Part of a small language model's weights.
Size: 13 layers, 2 heads of 32, vocabulary 1658.
Training: a variant of Adam for these matrices, 4947 steps.
Each number is 128 + 24 x the weight over its row's rms, rounded and kept within 0 to 255. Layers, rows and columns count from 0. Numbers have three digits each. The size before them is the row's rms in percent of the matrix's.

# layer 5 attention output, 64x64, rms 0.0826, rows 0-63, columns 0-31
100:116105130131108127154114156117155101133122147129113112133156086117101127076086166103140118109134
113:144149111120155143095136109139110146135152143107153085128092149091134089155122084156112148138140
091:117117135131133138138170186145143152094131149140142182135152118133109165159122105155122153143140
107:161114114105121149117101139143101129107148125146167134131092137122150108159146139106139138088081
092:133123109101123114163128146143134139109127084150128151123121148125058143148139121121105125129140
086:151121125151147114129136153171159158133139107122108157158131149136132144169166106132127126137105
139:075131148149113136163154152112164105145106112102134137094165116142124138126098140097091097140116
099:134110167118133143123141143119131151147151155158155114119141144095139099114118162134120101114078
101:135137152150109127110175110179136130098137097142174104172114111101123142125161134141140156107123
100:141105089076106104126139136145138172090127103149103157100133120103123111108136149148125167133150
103:140108131142121150154181208142149147170106169108150109115141150131109147125132135146147136127098
128:117155111116102147168160151099155133150106111125119143144154097137131164109140119142090133129088
108:118131090139142132144123121107165134160120118166113085118129113120131121121103046120114121151102
090:130100167105167121151103154110098116088150110093108170127145110067134146144138128129130108160135
095:102108148153136133155106149100142073101107138154142129105125149168152140118089163111203086155136
087:112116127162088139112126147128123142143118106101141111127127138100114115127136116109177183123109
096:122068119150141110143135164120117099108103192081108148108124155117120161135129110132093112137181
100:128117088153094112137113070157141111125112090085137124139138115138084156177159105122130117150186
087:130122143097120111132110134136129153117120145109164151149153097139106118108169143073133135105119
094:092113180140124159132165068119134100135126110074123086102147123075156128139131139142137124164124
096:120132143128158108113152185123102138126138152142143101136151188098122104136144095152112169116107
089:127154146134142111144144119148128152125130100135153153128135121126115127135138081121089125125139
103:145092147125123123109117057145116075092148118089135136158111100071192120170137100125140105119100
096:101122102163089109152134092089125114127111125133133153134163110130125141127108114110084127134122
127:148114117126175141112118106100076156090140138104147143153115140101133111141156091116137173095150
093:122143103120150148111102139146097154094130122121142153124123088146141114157127116110128124083126
092:132129129118165172146123134130148095098161126148107083118132094122147140154073133176142134099145
084:140159124126096139116120133173111131115132127094144179165102098114144153127137142098117101158102
084:106170121125123105129143125143122118157131105101125171147129138132142146149137137136095131146129
083:149090137111127123127103142130129130153124137155123119143141108141113139130134124158129122109146
101:125179123143137147128140116071124101151124130117136101108111116150118107110139104161146152149118
091:144134064134144138145125167171123165131119127131140156109129142114094099130138103148159164114103
132:179130155174144169105126114121097148121167148124159110149089177190119100161155120151134112135158
083:131122105118102106122113090145110138130137091203115110129132092131134104123138152100140129078159
085:118183117102175148127142139145159120115145116098117135095120127111130139146141136078157100139142
088:132107142149112144135168146126104144138147138119110109100143128064087113142141127138136141123111
098:130140134150124144144155109159142106121120101118138112130119144114139136141171125126107123137149
093:135134124138164117128158127104154152133154104142134148141147111122154119137219133141146129154128
104:161082143158204092104147165144120106115146121093121108132136138126122114136142117127138136115107
109:152105104150164095117108096144121134089142183137148159137105134114177112142150104085147117113150
107:117118077142139111147143133129158120147129150124105121102134112160099143128119153134115101138111
092:142141126091162143130114146136127133125134145102120133166144132149145133113143130138095125093121
095:141105113137101146125109115118103159119091133145100189152105137168124114130151126117095142151143
083:119119171177100134098115162158136132130116118114123135157121141099121087124142149092169124133123
099:119175118119117135144181148163148106141137115128123131125145090195099181129145108144115115167099
098:120166130145075117155138159113146121146115120157109081134116105092122139111151115113182111139121
103:144182132113140126110107139113133153138102072136107181086136119155132109145123109080116138141114
148:096116097085094108145142138104157151176095124145106153115162107118090136114119151143130153138135
090:093146119118093106127149162142154083111121116120104119116156144085115148112156147104109113112124
104:094177143073132143151167158128186135140115111161119100096151108104118150085125126117131134140168
100:122105112094135119156124127126144114157125108072135133147162135071092129141143125101102123099126
085:126143150132156144140173184178127102142125137133132092121132131135151123118189135150154131135130
099:111144114147103130141141072142132154123123126139125135145123131162115150127131122137125119153091
096:099112144136092139137129076116125106120140120153120103104142119117090161107125129111120131168104
111:163099130083133154097111121132089188112155136144114132148097173121115130161160142147146160092098
090:105149120147120142145146143146122135147150151104146137117108153084134158151105116110148110178141
093:146123131157089131135120088101125121122127091112164089104122065146111124159112137102123103145172
129:149125113139114172106118148167103164144151137152143116124115166147134091155175140122106130094107
088:125108124117135113146187102094151115128114134094149124114108121088166118120124200144154118144157
096:109144087150148141136116133128130120137122128134134144120148150190141129118166119138122118129114
088:116102133151135114107141120116107089133148102152094102086132134126131128119144158116139080134128
100:113131122112111118140131105137149099144111108124090084105144114115125152093127134116124118111151
092:130177080153111156149148145195142135151141110104151123114122114149099147142170156121136118108138
107:104098126114121073158119121088148094107090092104121166099155115138133139128116130101129134161155